{
  "d_model": 96,
  "n_head": 3,
  "vocab_size": 3883,
  "norm_place": "pre",
  "attn_scale": 0.177,
  "init_std_down": 0.0128,
  "decay_shape": "linear",
  "batch_tokens": 16384,
  "seq_len": 512
}
Each number is 128 + 32 x the weight over its row's rms, rounded and kept within 0 to 255. Layers, rows and columns count from 0. Numbers have three digits each. The size before them is the row's rms in percent of the matrix's.

# layer 7 attention value, 96x96, rms 0.0907, rows 68-95, columns 0-47
120:110215120092123180100128131095081100125155135081038133096141112151111161173145115098096166114164122154155173085092165129137134124075146144163110
099:155116093190113133159096181148190169110110113117176088151104140100137065115126150139130115124188064158110168141180121105112081176151133113160094
089:128089100116171121113082123109128100159132131138176140162109097129158114173185143125122106151112076080167194125116126154153151171140193138135107
090:078103163136145111128071132150141133178100146068131128154200104196094174130157160104135109102103099140101112138156121184162106164089113094148078
124:114161118155133131089137175107174080139081109108156109129122152103117063120150143118134154137167133202000094126145097115124098179151134181117142
107:110139140144141131144119136145133185186155092104116107102151095099134098161163147131133170095132072189136139056156088146128095175137183114162098
102:151095086175139126176079137103145156165095130101127116159133134072141087117132115156169173130051093186171182135172105091098094181158123129146048
094:204147111075145198125107134127061057111171173124101170133107133138153191152141118125122190156177152088065156145183107114131112096138119107147191
107:133113122175100124146127152108139099168254181101120136127113159168133167123124150079116119159077097103163151130154122156185100094115126146153059
085:122096132169088071158042120143154111184222118084077110133171131181126132134106132150140147127080120081150159112177116115118138093146106101128077
099:119121120123158132143124135157110143152052124092177110088137132161127082116057157165098132123141098127136163144095094099080116156182107123191197
085:198134090135175078168163124105080149137118121119130111112136085107162148109166137150120107154105079131191152125109113160164134153115171138131155
098:090168170133123155141100114144127133076141164117114119055101118142135092122094138144129124106130118111040119095078138145134185106130153152118166
113:119118151120111162123125076130162130142167158103112170124168132147086183159081114131139136111126081139212088104129154081100154103093214148147127
116:058146146122111178133151128122155125126105108147170136189151153142166148199145123079113163101114166096209061131120148136128107115061139151083184
098:190112137126145067153129118092136137061185158161133156138122088132185118101142122075131159139156165132073188103164121170142207072093167108123156
125:152123164158150145096132114112057133107127136129104135114099120087122118138133135125138163096138080162000160137155139119117152116137087120140144
118:133049143153135135132099114140218148193126121149151136128137147089107068143115121141117125130109130114164058118096129106148132137120097120099156
103:139094096124133125068101151105128072163084137107089152182131127096114112163176184112104082107138144123176105105086103126176128135093109120106115
118:106152105144103139112163149180184147079191136116088141129103169107129106131112116166127103097151160123101110122136167087103168068107104075108155
093:102127139205135172103127151130122202122137089126199107105118195098081100112106089112133115086196101175100111130137117100108088178143124101145140
096:084144146134140133118103097092096141105082093092114097107143152103134119180102187126104130091120163161105071095095092105122125132171143180160109
113:132219156068088155122151130118173081123186180105115124096104109182115168116084102158128097110131168121231138111129157059117142141071124150154152
091:197146083050125129169134108099064121113125101171148146127150085175110092140092134140147118176175158075178138150125092107135174104129160158080107
097:168185141093117179127163151140129130096090146139082151101084136136101119086156053127132109115155146155088174112131124084090112143108127128103100
104:094205163183078143150135130155118143093186116103116139120134172147117135136162102094134151112176128111100129059143107114131102103072080138155120
104:174133138102145078093081123114145148109189116120161103140156115174152137127110176121087177108155149065118118085166108117115135138109104129135174
106:146081105140134114129139127148205158133155166117119154097095128132109134131150091150157139157138092157158220141142189140139147113141203099147111